python train.py --n_layer=24 --d_model=256 --n_head=8 --n_kv_head=2 --head_dim=32 --d_mlp=768 --vocab_size=8192 --activation="tanh_gelu" --norm="layernorm" --norm_place="pre" --norm_eps=1e-05 --positions="learned" --qk_norm=false --attn_scale=0.177 --bias="all" --tie_embeddings=false --parallel_block=true --init="normal" --init_std_qkv=0.0238 --init_std_o=0.00344 --init_std_up=0.0238 --init_std_down=0.00344 --optimizer="muon" --lr=0.0196 --beta1=0.95 --weight_decay=0.051 --lr_head=0.0074 --warmup_steps=200 --schedule="wsd" --decay_fraction=0.866 --decay_shape="linear" --final_lr_fraction=0.1 --batch_tokens=[131072, 262144, 524288] --seq_len=1024 --doc_mask=true --z_loss=1e-05 --train_tokens=903400000 --steps=2937 --dataset="wikipedia_en"
Each number is 128 + 24 x the weight over its row's rms, rounded and kept within 0 to 255. Layers, rows and columns count from 0. The size above them is the row's rms in percent of the matrix's.

# layer 18 MLP down (transposed), 768x256, rms 0.0595, rows 382-408, columns 0-127
size [100  95 105  94  94  95 103 108  98 105 106  97 120  94 108  95 100  96  95 102 111  97  93 103  98  92 107]
[[129  85 138 143  71 164  97  89 157 113  98 176 157 136 113 122 135 132  97 123 121 159 140 113 136 122 124  93  99 134 133 143 135 150 151 102 167 137  92 124 177 116 157 140 136 157 148 148 153 147 127 145 128 111 107 110 136 104 107 111 123 143 124 120 128 142 182 137 122 124 107 144 170 153 126 125 140 180 107 117 131 120 151 110  94 136 157 160  79 130 103 124 136  63  89 119 133 114 127  87 129 116 125 118 141 120 143 128 123  89 123 123 154 140  77 117 103 128 179 161 149 117 101 162 149 138 144 148]
 [127 123 110 100  99 162 151 104 113  86 116 152 130 126 141 155 115  90 135  93 107 144 151 116 120 148 105 141 127 154 195 134 120 119 162 121 124 115 147  80 149 153 145 111 136 178 100  65 141 157 120 121 144  79 167 116 138 106 119 152 123 120 134 141 143 131 116 142 144 116 141 107 136 109 126 129 176 117 100 143 156 125 116 117 127 112 132  92 164 116 124 142 149 147 146 148 156 137 156 144 120 154 144 114 147  99 140 142 151 140  95 172 124 106 119  79 126 131  94 156 139 164 143  97 117 102  87 134]
 [127 119 113 118 148 163 142 144 144 151 135 120 111 123 108 152 113 172 119 156  98 117 148 147 117 171 103 156 116  91 158 143 107 126 111 136 113 152 121 133  66 110  87 114  77 121 117 119 126 108 136 137 114 140 156 108 162 116 141 140 126 167 147 104 151 147 127 117 110 142 125 175  95 140 138 100 111 131 141 126 142 127 172 137 136 160 170 137 134 112 165 138  93  93 147 123 112  96 153 131  98 155 118 144 106 141 142 116  64 125 153 149 124 129  96 148 118 152 108 145 140 107 187  73 119 123  99 109]
 [124 126 138 165 111 135 122  94  97 112 121 134 137 118 105  72 126 100 151 141 135 146 107 130 156  95 141 131 116 115 103  69 149 140 152 103 170 113 123 154 128 109 120 103 128 162 160 168 136 141 155 118 106 107 101 105 133 109  78  99 153  98 157  97 115 127 100 106 114 158  96  97 195 134 116 118 182 182  88 131 149 119 144  95 100 132 131 128 140 180 111 114 139  88 111 156 132  57  87 138 174 125 100 134 104 112 149 100 111 121 124 141 135 121 161 138 114 143 178 150 106 132 130 125 115 159 107 105]
 [128  96 139 185  96 107 100 153  71 136  82 118 135 126 136 127 112 143 128 107 134 170 130 116 128 148 103 139 106 140  75  86 117 112 116 162 123 136 165 180 148 132 130 141 123 120  83 136 143 159 142 145 107 131 151 125 150  96 119 121 124  97 147 148  84 139 151 126  93 142 148 140 106  95  87 113 130 132 130 133 129 146 137 104 130 129 123 110 156 130 130 122 123 127 133 122 147 189 170 176 151 147 127 185 112 130 173 109 134 136 176  99 122 165  70 124 130 113 148 136 143 158 144 135 133  98  82  89]
 [142 107 135 104 139  80 156 134 107 131 118 134 139 130 111 140  73 138 101  90  93 121 163 127 122 104 155 144 121 145 148  88 149 129 132 172  75 103  91 130 113 136 122 135 110 148 121 126 120 111 108 112 129 178 139 163 134 162  85 150 147 135 115 132 124  95 125 144 144 104  44 102 147 140 140 136 133 150  97 136 152 127 111 119 113  96  91 104 156 176 104 150 103 156 164 108 122 119  98  81  86 117 114 159 177 125 137 139 152 143 113 102 136 162 140 170 151 139 102 179 150 157 161 142 135 118 131 117]
 [143 143 129 139 120 154 138 185 182 115 110 141 102  72  92 135 159 146 128 172 119 114 131 137 123 151 111  98 135  98 129 107 119  88 122 153 157 119 113 142 172 113 100 145  93 131 104 100 123 169 121 150 128 119 141 119 125 129 157 174 159 122 111 131 127 103 163 109 139 132 123 105  93 121 122 150 140  92 147 118 101  91 123 102  96 120 113 137 120 145 115 163  93  79 153 114 126 142 109 106 145 140 157 130 114 147 111 142 125 147 117 154 128 142 122 135 104 146 118 106 124 130 163 127 116 147  91 108]
 [ 89 100 116 139 136 167 157 149 120 125 141 163 132 161 129 182 134 175 123 154 158 108 129 132 130 108 152 150 119 128 127 122  86 141 104  97 168 140 180 160  85 129 109 134 138  73  96 110  86 116  95 150 131 144 115  82 132 150 100 106 103 113 122  92 129 130 129 132 102  95 111 136 109 189 111  92 126 117 111 140 143 151 104 132 125 128 122 110 120 107 127 126 166 137 124  79  94 151 106 153 140 115 141 163 106 127 168 104  89 107 111 127 113 174 167 164 108 146 121 117 142 101 136 117 146 115 105 131]
 [ 96 105 106  98  71 109 136 124 149  93 158 122 120 129 143 123  95 109 156 127  98 154 142 106  87 124  96 143 137 102 125 131 133 147 177 120 122  65  95 114 118 145 122 120 162 135 114  89 136 157 137 156  98 149 145 128  91 150 126 120 122 141 157 126 165 149 156 106 141  94 137  83 115 117 148 127 108 113 129 119 140 108 130 126 128  83 114 153 118 147 151 101 139  78 138 133 123  86 112 220 114 141 148  95  63 109 137 154 112 132 157 157 158  81 137 128 152 153 148 123  89  93 127 174 123 148 123 115]
 [113 136 127 100 195 147 160 122 156 144 135 166 114 133  69 196  75 153 160 112  87 140 169 103 170 123 103  93 193 175 109 164 117 141 143 139 130 162 136  91 111 108  92  98 151 153 157 126 121 140 141 135  98 115 191 161 105 125 128  96 147 140 137 112 149 130 116 169 133  87 110 129 119 128 124 135 109 126 144 127 138 141 104  93 130 125 101 113 122  79 108 135 139 118 148 101 126 126 154 109 132 153 148 118 124 127 129 115  99 111 117 136 149 134 102 148 106 125 117 107 133 130 141 115 115 142 119 159]
 [145 145 110 148 128 139  95  73 134 137 144 132 154 124 147 116 144 109 166 105 123 115 133 139 140 107 134 150 100 149 140 156 134 128 124 113 127  95 122 116 142 102 120 143 137 128 157 127 132 126 141 129 102 133 129 121 162 116  97  97 107 117 151 133 161 159 129 129 131 139 126 156 137  92 165 153 131 149 120 191 111 124 114 114 137 152 118  69 113  92 129  82 112 190  97 124 140 179 138  84  81 136 146 143  91 111 161 153  92 135 137 112  75 104 117 164 166 110 111 132  74 121 143 140 124 102 124 127]
 [126 137 102 137 120 148 137 173  81 157 132 115 155 132  90 148 119 103 137 117 143 131 116 115 137 153 127 111 134 121 145 122 123 129 159  88 110 120 117 116 118 136 146 132 110 136 110 141  71 152 122 109 103 147 137 112 118 146 154 134 163 156 125  99 103 117 128 111 145 124 128 117  95 131 149 169 167 173 136 125 141 104 124 130  86 155 130 151 118 132 163 161 176 113 125 119 152 169 109 131 123 153 142 127 101 164 139 112  69  96  85 124 159 107 125 140 136 121  83 119 137 143  92  80  95 165 152 137]
 [ 87 121 120 127 118 114  85 103 139 140 132 103 161 147  80 124 154 159 120 135 129 102 193 120 147 152 128 113 147 126 122 143 114 114 160 115 109 159 132 138 156 138 118 161 153 101 108 120 151 151 153 113 152 164 121 134 157 110 131 112 148 127 115 142 123 114 144 107 141 122 130 139 112 122 134 127 169  92 110 109 122 154 133 102  92 167 116 121  98 133 143 122 132 157 131 179 163 115 122 177 125 115 168 113 120 161 132 120  97 105 112 189 132 112 198 161 130 156 126 127 176 120 102 128 132 150 136  98]
 [118  97 118 133  69 134 115 117 121 150 110 141 180 134 153 110 119 155 130 121 119 153 153 119 182 125 152 136 130 120 153  64 119 117 124 160 130 169 105 101  67 125 122 122 157  87 172 132 107 112 144 168 134 109 118 139 153 128 109 150 143 143 113 137 151 162 148 126 120  93  97 121 176 153 136  98 127 108 125 105 128 111  83 151 145  98 145 195 123 140 152 116 127 100 136  85 129 100 126 140 140  64 121 101 116 117 143 110 128 141 129 155 166 126 143 115  85 135 151 144 145  96  90 132 136 135 117 111]
 [164 155  82 166 151 127 110 140 112 142 124 158 102 138 144 108 109  97 126 141 158 130 142 120 117 155 140 138 149 169 158  85 141 121 171 136 132 108 115 141 167 133 113 145 122 132 134 141 131 125 190 174 147 130 101 111 126 142 131  94 143 123  88 126 110 130 140 139 105 171  97 126 124 152 111 137 136 162 108 129 103 123 127 123 141  61 112  97 123 136 116 168 129 173 165 113 139 132 124  83 110 148 155  80 120 132 110 151 114 131 125 144  97 107 138  94 179 123 180 147 117 159 101 106  97 113 129 122]
 [100 136 107 134 124 163 175 138 111 130 100 149 127 145 103 164 120 144 154 120 146 126 152 160 151 109 102 115 108 113 131 153 154 128  83  96 146 123  86 139 161 165 147 124 137 108 112 135 123 182 142 139 141 120 138 165 110 107 126 114 102 123  79 117  77 124 109 127 142 107 116 125 127 156 108 134 110  74 108 148 149 114 126  95 171 104 167 119 124 135  95 119 119 140 157 135 168 148 104 135 117 159 114 144 187  97 146 149 103 116 144 100 117 138 140 115 145  97 117 107 155 127 158 155 129 131 130  92]
 [120 141 133 128 149 120 134 119 108  69  96 122 122 105 140 117 164 155 152 101 136 142  94 137 162  89 120 125  77 108 121 135 123 163 156 122 137 131 114 137 107  89 126 121 122 113 108 163 104 134  99 121 106 106 151 129 131  94 130 161 175  97 116 122 180 121 151 105 147 120 119  98 110 152 130 144 110 109 114 161 109 111 126 173 150 132 146 132 199 112 140 119 129 114 104  92 162 115 134  89 141  95 168 159 138 178  87 129 122 158 131 138  93 114 126  86 140 127 101 108 120 131 125 187 152 169 108 100]
 [ 99 149 106 159 120 127 147 105 126 116 103 116 147 150 112 113 122 126 164 120 128 133 130 135 115 139 118 106 127 159 110 159 134 146  70 112 127 110 173 122 150 122  96 103 119 101 109 139 107 137 134 125 157 131  90 152 129 123  98 134 136 121 162 109  92 140 119 113 115 142 175 103 123 106 141 110  76 119 141 149 134 143 102 110 143 138  97 122 138 106 172  89 127 167 129 123 119 149 108 123 124 108 124  98 166 104  84 111 115 150 131 139  91 114 122 197 126 130 174 121 135 126 152  85 109 119 161 135]
 [109 140 166 127 100 161 120  88 125 101  84 120 114 139 148 131 125 130 152 147 111 111 121  80 105  90 146 122 104 139 135  94 166 153 131  66 160 128 110 129 122 109 141 164 127 105 137 143 103 138 148 162 110 132 151 147 106 181 151 139  94 103 167 113  96 176 156 109 140 118 157 108 139 122  90 119 106 107 140 125 140 102 170 175 111 126 168 135 128 131 142 121 150  76 114 162 105 154  97 169 145 140 149 139 139  93 108 124 151 111 183  88 167 117 113 128 118 122 130  98 128 133 144 130 143 141 125 114]
 [ 99 154 117 119 115 108 135 106 134 100 116 126 152 122  88 156 132 110  34 137 133 103 169 147 133 150 132 111 176 158 140 122  96 171 126 146 141 122 112 111 118 129 106 129 117 201  96 147  99 121  90 122 115 147 105 127 139 127 126 140  62 187 106 126  68 109 139 134 152 124 124 119 120 136 143 119 120 128 110 146 111 140 127 114 112 148 104 148 155 148 133 180 118  81 155 142 107  95  91 155 103 129 121 175 163 147 112 137 129 129 138 171 115 134  92  84 120 117 121  86 110 154 139 121 150 122 105  91]
 [128  87 161 130 158 121 119 161 198 100 120 132 117 114 114 110 138 104 106 140 116 117 128 120  61 105 161 106 102 134 176 166 147 121 148 137 149 109  74 134 170 149 111  83 146 125  99 125  87 129 173 110 120 131 122 150 150 106 147  68 183 121 125 144 121 157 114 136 142  95 153 166 130 148  99 116 127 128 171  91 134  97 103  77 111 117 135 139 154  86  96 134 174 118 115  89 126 133 129 131 131 124  76 150 182  96 123 142 110 134 111 126 136 151  93 125 164 114 147 119 123 136 157 135 151 154 146 109]
 [114 104 124 143  92 132 163 142 156 149 135 164  98 128 148 139  94 153 125 140 162 127 140 116 147 107 116 158  83 107 132 125 112 117 127 105 116 143 125  86 174  91 113 167 141 149 128 104 133 127 152 139 118 110 123  71 141 100 147 117 124 137 122 106 176 106  86 136 143 130  99 183 152 152 129 143 123  63 113 126 151  95 158 112 152 165  68 118  90 106 138 149 118 114 125 124 119 118 136 181 126 113 158  91 141 117 129 138 127 172 163 172 114 140 154  96 103 121 115 114  95 151 157 157 169 116 114 119]
 [112 113 166 147  74 108 144 139  91 146 131 141 104 116 149 117 132 121 133 114 114 170 139 168 123 114 106 119 125 138 128 128 136 135 153 114 111 124  99 130 126  86 137 145 108 122 114 113 105 160  97 149 121 101 121 149  94 176 129 127 109 114 147 145  88 120 165 133 154 173 158 134 113 152 120 147 109 142 121 114 122 126 151 156 104 163 109 174 147 138 122  73 123 139 133 148  62 157 129 118 103 105 136 178 126 130  79 135 114 111 117 107 145 131  94 117 122 124 173  91 136 102  84 101 123 133 122 148]
 [104 115 133 101 114  96 151 145 111 116  95 121 110  84  99 159 173  99 124 111 136 140  96 155 107 139 130 113 149 190 112 158 136 117 139 141 130 136 123 169 111  80 129 143 107 118 148 115 125 103 136  89 167 132 105  87  97  93 150 140 132 139  96 129 105 147 126 166 106 123 105 114 110 172  95 138 141 135 108 138 119 181 117 150 154 113 192 123 121 128 114 123 176 129 116 123 104 126 137  94 112 131 134 131 133 120 151 145 145 138 107 137 168  95 152 143 138 114 142 105  94 127 110 105 128 142 146  81]
 [104 137 125  99 114 112 148 120 121 135 138 115  79 171 135 113 143 122 133  84 116 139 133 109 125 139 141 122 120 140 128 128 142  82 106 136 105 121 170 109 154 225 132 110 124 137 121 147 123 108 114 108 121 131 191 162 149 138 119 102 161  86 137 108 157  88 139 116 151 118 104 101 160 101  76 146 129  82 106 113 133 156 132 116 142 170 107 107  96 138 143 178 115 107 155 127 149 161 101 127 140 110 146 158 129 134 146 130 112 102 158 135 120 121 177 125 149 116 166  88 154 138 157 144 125 151 137 135]
 [ 81 151 157  80 151 147 138 112 101 123 101 149 131 131 107 107 104  97 111 163 116  98 170  93 158 114 109 170  94 177 128 109 121 137 115 114 135 141 151 103 122 124 140 125 113  94 132 123  95 111 151 130  89 171 152 140 144 116 145 169  84 134 104 137 144 126 117 133 178 191 176 122 118 141 140 134 131 108 172 143 158 112 178 117 119 147  98  99 123 117 104 170 129 171 145  86 145 125 116 128 119 101 159 164 129  96 137 157 125 119 137 101 128  86 155 133 160 111 116 128 135 158 137 123 144 132 129 125]
 [162  95 124 124 124 124 162 109 129 112 182 153 130 102 143 146 116  94 142 146 109 136 148 137 138 146 116 126 119 142 119 124 144 150 128 113 103 123 116 117  91 106 107 156  92 168 124 103 105  79 126 139 143 118 137 161 106 130 123 165 116 100 148 137 151 159 153 139 136 128 153 121 117 135 135 160 129 119 161 123 152 127 129 113 145 102  76 133 126 154 159 126 139 136 135 102 129 180 101 113 147 121 101 104 117  76 136 101 104 133 133  93 101 150 110  66 102 158  88 125 108  89  79 176 118  80 116  95]]
# layer 18 MLP up, 768x256, rms 0.158, rows 383-409, columns 0-127
size [ 96 105  99  95  96 105 108  97 109 108  92 120 104 107 101 103 106 108  99 104  99  97 101 102  94 105 108]
[[130 166 121 139 134  71 136 183 134 122 132  79 127 106 150 140  99 159 106 138 174 135 167 130 101 153 114 158 141 128 104 108 135 122 100 119 136 135 106 143 117  89  57 138 138 107 157 177 143  88 143 149  91 146  94 138 163  94  94 134 162 124 115 134 118 121 139 106 153 127  99 103 112 133 142 117 115  86 139 136 106 136 150  91 166 129 119 146 126 155 129 128 148 132 137 111  87 124 117 131 149 156 127 139  99 125 102  86  82 123 176  94 138 141 159 113 114 142 112 119 116  91 131 138 130 140 175 145]
 [138  80 162 109 131 101  90 135  91  82 170 160 140 124 109 134 139  97 132  94 141 145  70 131 154 105 129  91 144 138 130 138 127 151 171 139 121 117 123 178 162 130 159 109 133 135 131 112 138 148  89 120 126  97 107 147 121 149 147 150 119 126 121 101 104 130 122 128 130 110  87 106 112 123 111 175 151 106 167 146 189 101 114 103 130 135 116 127 123 111  87 124 144  80  72 100 118 135 120  90  92 116 131 116  81  94 128 126 145 107 133 138 163 126 162 100  96  95 125 107 153 162  88 154  86 110 156 163]
 [129 138 116 112 114 111  77 107 114  70 173 118 138 128 154 124  98 145 125 162 122 124 156 133 132 128 129 158 107 110 115 159 115 157  96 122 108 143 136 121 115 173 121 158 122 146 158 123 115  96 172 154 110 159 178 159 114 116 141 151 102 151  94 123 166 123 145 105 138  69  93 140 121 130 125 127 160 138 142 136  95 121 129 170  96 121  91 146 101 114 171 122 126 182 132 136 113 140  86 125 116 110 141 131 128 147 101 120 141  73 113 141 140 129 148  95 143 156 154 123 111 133 135 149 147 165 119 143]
 [132 115 143  75  92 143 147 129 135 101 132 158 187  88 159 115 152 148 145 103 105 144 133 162 128 131 132 139 158 176 127 144 101 134 138 116 155 130 133 146 153 122 103 139 151 117  86 106 111  77 128 127 146 104 143 117 144 134 146 114 104 145 109 112 103 137 121 143 112 120  93 105 124 179 189 127 145  88 164 135 146 108 110 146  98  73  79 131 146 140 119 110  96 168 116 117  98  66  91 133  98 114 135  99 124 124 131 139 157 101  70 132 119 166 159 131 128 134 103 120  86 152 114 168 121 141 108 133]
 [106 112 123 187  90 148  70 121  95 143 131 103 121  76 163 119 110 113 143  85 129 143 147 138 113 103  94 120 111  99 118 162 147  95 125 142 159 151  95 147 118 136 103 114 100 125 149 110 137 117 142 133 164 132 103 124 129 104 122 119 131 159 161 132 120 120 149 166 133 176 166 151 154 155 137 133  88 114 168 117 105 140 138 146 163 110 141  78 146 149 116 112  99 141 118 105  77 124 114 116 145 175 147 116 147 116 117 100 117 118 130 123 118 112 134 137 155 136 161 126 144 134 112 181 100 123  75 114]
 [105 132 126 159 148  99 138  80  94 144 154 127 145 194 151  94 107 102 121 112 104 133 126 103 148 146 163 113 116 139  95 135 134 140 128 132 118 108 124 100 101 192 173 144 156 138 168 160 126 119 110 103 129 135 118 122 114 107 105 105 105 110 150 131 115 125 103  96 131 141 131 167 122 119 134 120 106 134 110 105 123 149 123 111 175 135 130 111  97 110 104  96 191 135  91 122 135 106 128 115 135 135 106 154 137 112 141 116 132 101 100 128 129 114 139 145 116 109 120 147 143  99 103 152 186 119 164 119]
 [ 68 138 137 122 101 160 139 162 141 163  93 129 140  99 132 149 123 141 125 104 120 148 144 146 162 108 110 128 119 102 145 146 132  98 122 132 124 115 102 120 158 126 144 111 115 118 129 110  98 170 119 100 116 164 128 145 141 135 152 159 151 126 108 126 112 106 165  86 107 116 163 129 119  87  68 145 141 120 114 163 130 121 155  96 148 159 145 161 108 114 113  93  92  88 160 123 135 113 118 171 154 150 105 108 110 102 136 104 135 132 112 146 117 102 123  92 197  95 151 130  98 111 152 155 145  88 116 160]
 [129  82 155 140 132 146 128 145 132 126  77 161 152 130 130 171 102 102 137  98 137 109 107 157  73 129 114 135 130 121 123 112  98 138 108  97 158 139 151 122 138 118 103 142 107 125 176 120 177 108 127 119 144 138 110 121 146 145 104 115 126 140 111 154 150 168 164 152  90 149  91 138 143 138 120 127 149 143 115 124 124 100 147 107 155 137 116 134 162 173  57 167 122 190 124 124 106  96 128  94 119 129 104  96 177 103 116 108 145 130 107 115 151 138 117 165  95 144 107  80 128 135 111 132 117 149 120 173]
 [102 118 135 166 125 138 164 144 151 161 127 138 128 118 134 152 174 128 107 118 185 127  94 130 154 170 154 134 119  98 124 117  85  94  77 135 143 153 161 142 120  87 131 100  98 113 104  88 142  89 107 128  85 105 114 131 115 131 118 194 130  56 143 153 146 135 139 111 151 108 141 112 140 103 102 145 117 135 145 110 127 126 152 127 182 109 103 146 102 120 113  76 148 154 115 122 143  99 114 145 126  60 128  91 168 139  97  88 130 139 125 125 137 146 148 146 103 137 156 136 124 135 101 153 142  86 108 139]
 [125 114 143 137 133 105 116 154 120 130 152 119 103 114 130 185 121 145 160 120  79 184 169 139 122 157 156 147 155 130 125 108 148  83 154 122 154 177 151 145 155 127 127 131 141 154 131 137 107 151 116  89 114 116  85 116 116 127 121 129 133  96 114 114 141 124 123 149  48 170 120 100 127 107 137 140 122  86 140 114 125 110  95 135 128 144 103  89 157 114 106 149 173 133 141 111 149 106 138  80 136 148 167 116 129 117 105 155 128 129 103 167 131 122 113 133 153 162 132 157  75 150 108 133 113 155 132  98]
 [128 135 143 107 146 168 126 107  88 143 117  91 180 137 158 124 130 144 129 108 128  74 141 179 130 156 171 134 118 110 141  92 106 171  87 121 147 110 138 109 130 100 110 140 157 141 129 125 137 154 155 107 125 123  86 126 152 156  99 113 120 145 113 130 138 114 140 136 109 190  95 146 136 120 138 125 111 132 170  86 144  94 137 120 108 127 106 133 148 121 128 136 122 142 111 170 101 129 109 174 144 156 118  91 100  98 125 161 134 127 124  92 128 120 118 119 117 153 120 117 141 115 152 160 122 111 162 170]
 [130 151 129 101 159 115 118 167 117 153  95 147 130 110 145 175 121 120 130 113 109 138 101  98 165 151 128 126  96 139 153 116 124 130 150 128 142 107 164 133  92 139 171 133 124 116 120 123 147 153  83 154 166 123 149 109 201 149 143 133 108 134  84 170 133 137 110 165 126 135 124 133 124 164 157 142 166 153  78 117 155 139 119 127  93 130 151  91  92 112 124 140 122 113 127 127 163 119 164 138 133  98 122 111 103 133 158  69  92 115 111  71 103 169 152 149 108 141 135 113 131  91 158 119 153 117 120 118]
 [153 108 188 138 192 116 130 120 134 140 131 155 139 121 139 109 152 127 153 145 146 131 131 153  92 154 151 109 144 104 116 147 136 102 130 166 161 113 108  82 165 106  91 123 104 151 145 151  86 130 147 137 150 111 104 111 132  99 152 143 153 157 156 130 131  86 182  98 123 101 132  98 143 114 134 131 173 123 164 161 110 117 130 101 144 149 112  93 122 136 118 109 118 158 162 121 107 119 122 170 118 117 140 116 122 104  90 120 138 157 140 112 115  87 128  68 141 145 116 146 102 125 113 103  95 146  73 150]
 [136 123  76 127 106 164 106 193 119 148 130  84  98  93 106  82 139 133 108  91 120  85 129 129 125 148 130 165 107 112 150 119 114 144  92 101 126 135 148 143 123 131 168 158 102 112 133 114 114 145 156 123 120 155 105 132  85 134 146 143 111 146  94 130 108 107  97 139 142  89 107 132 129  93 111 110 155 160  80 119 135 122  88 104  87 109 137 118 143 169 110 110 124 126 137 147  65 136 118 136 144 110 142 135 132 166 106 120 211 132 114 133 114 120 105 129 135 132 108 175  89 127 145 113  81 156 126 147]
 [130 131 160  87 143 160 147 102 156 114 111 165 139 156 153  94 104 114 111 160 110 144 119 143 153  79 141 141 173  98 154 102 126  99 157 123 162 101 108  86 136 143 123 145 140 140  94 124 102 110 138 122 123  88 135 164 130 146 170  95  99 136 116  95 160 124 151 115 101 142 137 146 176 146 135 127 165 160 110 132  89 133 111  88 180 187  91 139 128 123 131 132 110  95 166 121  87 106  95 113 136 136 123 121  98 124 127 149 130 143 120 100 117 139 133 108 111 129 127 111 122  94 114 138 155 162 131 178]
 [128 108 129 118 155 138  82 135 126 120 146 105  99 109 101 118  87 123 139 135 104 210 135 120 120 147 119 113 118 136 146 151 113 122 102 118 119 130 114  76 164 153  95 100 111 114 105  73 150 116 129 155 115 135 130 135 108 148 133 163 121 144 138 118 115 147 104 145 127  94  84 105 152 173 132 106 142 117  87 105 113 127 123 124  86 108 120 127 145  89 113 110 113 130 148 137 104 143 172 135 148 108 136 108 139 142 120 127 155 148 138 135 131 129 102 167 104 143 165 161 111 147 142 130 152 129 124 119]
 [151  64 145 113 121 117  90 104 121 107 131 139 142 108 167 142 120 133 119 105 108 183 123 142 158 128 109  92 152  97 160 120 140 121 126 124 139 103 148 104 122 148 139  99 164 142 118 108 127 137 141 192 142 143 151 105  72 118 146 140 138 130 131 166 160 125 111  93 128 125 138 149 163 114 164 137  85 101  87 124 122 125 121 139 107 156 162 143 126 125  99 135 150 148 142 134  98  96 118 117 140 118  97 141  77 182 112 115 150 125 107 129 142 122 166 138 129 137 142 100 126 108 152 170 124 185 111  89]
 [161 119 135 147  98 140  89 137  99 135  63 148 142 133 122 152 128 130 101 146 169 111 122 155 116 148 170 118 181 146 110 116 116  89  99 105 116  97 126 161 110 104 166 147 101 116 101 123 100 116  91 156 139 107 110 121 150  89 111 139 153 155 100 130 164 139 108 156 140 155 102 127  98 105 133 111 164 126 138 117 142 108 128 120 143 119 123 136 133 131 137 135 156 140 105  97 126 124 169 162 127 151  66 115 123 110 115 170 134 139 107 117 129 120 149 172 145 129 158 164 120 135 108 141 116 115 136  78]
 [122 106 140 131 128 149  98 122 121 127 123 139 112 137 190 128 118 143 145  96 118 120 145 111 135  98 152 120  95 133  97 120 121 119 154 118 113 105 161 143 124 137 112 119 109 150 105  85 112 133 115  78 157 143 102  79 133 207 159 122 126 104 121 105 136 113 122 114 142 141 153  76 118 128 143 145 129  81 116 146 151 109 161 142  86 176 124 105 160  90 115 114 118 139 105 146 122 171 168 135 171  98 132 136 121 166 112 130 133 143 124 100  86 173 128 153 147  82 118 136 121 146 132 136 134 119 145 136]
 [118 154  92 132 125 110  97 122  85 145 108 115 153 157 144 111 140 166 158 119 135 141  91 119 154 129  91 105 152 145  61  92 102 115 104 165 121 171 157 118 103  81 128 184 115 116 143 127 154 117  87 169 146  96 158 149  89 145 121 172  54 156 155 125 126 132 142  89  95 142 140 106 137 111 134 126 135 130 150 149 107 128 137 119 124 121 132 121 130 131 151 154  96 173 125 151 120 131 118 129 148 172 187 110 127 130 124  77 158  92 121 129  91  80 132 113 128 175 122 123 148 155 132 152 118 115  86 132]
 [124 121 119 123 131 162 104 114 122  95 107 119 137 111 159  77 163  97 126  93 111 133  85 125 125 138 144 112 135 142  74 143  87 130 118 160 121 126 115 150 168 132 115 126 111  93 110 122 119 117 121 115 140 118  77 137 122 108 116 136 113 142 116 156 129 128 136 110 123 113 119 127 130 126  79  87 128 146 131 172 119 141 129 110 135 107 122 128 125  82 144 116 137 131 150 142 166 117 158 180 116 139 133 121 138  99 122 105 150 157  93  83 122 143 135  95 194 144  79 119 102 136 124 151  87 148 171 134]
 [104  95 155 117 105 130 169 117 151 106 120 141  80  87 125 118 174 186 137 109 135 103 163 140 151 112  99 110 123 150 160 117 114 103 117 168 149 145 145 142 163 119 113  95 107 130 124 140 122  99 106 118 172 119 147 124 114  73 103 111 125 116 104 112 175 142 135 132 139 100  75 112  96 139 131  94 171 133  78 140 101 132 125 150  92 145 117 114 136 133  77 121 125 119 141 139 116 104 113 106 114 158 137 143 158 140 146 135 170 117 142  82 106 121 153 150 111 117 135 144  98 135 142 131 100 155 133 135]
 [100  93 136 111 147  96 125 146 157 153 171 109 182 185 107 155 130 117 127 115 125 159 101 104 138  87 148 129 115  97 125 147 138 137  79 112 154  76 160  97 113 122 128 132 179 101 134  97 151 115 114  95 128 143 146 109 151 149 157 116  61  86 146 148 134 128 112 129 166 112 142 152 128  91 113 121 142 131 113 136 100 120 142 155 107 152 121 169 117 169 118 107 104 171 127 103  98 156 136 149 140 102 119 143 134  84  87 135 152 146 128 117 100 122 109 105 103 166 126 140 124  86 113 205 149 129 169 147]
 [124 112 127 153 134 159 113 120 133 152  78  95 163  87 166 105 153  94 104 142  90 145 106 153 113 150 134 117 120 123 144 129 128 140 158 118  98 137 105  95  44 111 127 107 109 152 140  82  99 129 120 136 117 120 110 141 143  67 158 113 129 120 176 108  82 139  98 143 106 151 133 123  63 126 129 156 144 156 126  99 157 131  83 101 140 166 127 108 114 109 107  97 107 110 134 106 115  98 141 174 144 142 140 133 143 174 135 125 151 109 128 101 139 167 157  95 114 147  78 163 124 123 118 116 103 154 148 118]
 [166 153 145 180 105 131 117 148 145 150 113 114 102 112 159 152 162 114 158 120 106 125 133 163 110 120 127 127 142 122 152 147 109 152 156 151 107 127  89 163 152 168 134 135 123 137 123 115 119  95  86 155 142 128 102 113 120 150 112 104 172 124 148 148 120 101 110 148  54 124 150 171 118 171 117 150 165 136 119 122 122 148  81  91 119 114 125 179 121 125  92  89 112 109 108 190 122  75 142  96 120 135  93 100 178 167 100 151 127 118  98 156 128 135 143 113  83 132 120  93 117 148 121  95 132 123 115 124]
 [ 97 127 157 121 126 122 109 123 157 129 144 169 144 119 147 124 129 177  64 147 121 115 124 147 148 119 139 139 112 140 146 119  88 121 105 172 124  86 137 115 144 111 131 140 104 101 106 129 128 137 132 166 166 114 146 123 111 163 169 163 129 146 102 112 105 107  66 131  73 130 129 176 151  84 107 117 107 136 132 110 120 142 158 130 161  90 145 128 119 160 152 112 120 169 141 141 120 127 127 136 124  98 132 156 127  96 176  95  86 123 144 144 102 142 165 123 124  89 136 152 112 143 127  92  97 151  97 136]
 [143 140 124  86 144 102 134 145 152 106 120  98 109 119  77 161 124 159 130 100  96 110  84 171 144 177  99  79 160 101 191 186 116  95 107  89 150 113 162 124 157 119 175 133 138 109  98  70 124 128 129 139 151 152 122 170  94 116 124 125  98 125 156 122 167 139 148 167 110 120  92 166 107 125 104 112 151 133 147 101 165 101 130 130 115 173 120 135 170 138 127 114 121 121 137 108 127 110 152 125 118 125 140 125 145 103 107 143 129 139  99 105  98 115 126 136 145 120 136 136 152 135 115 121 132 111 140  87]]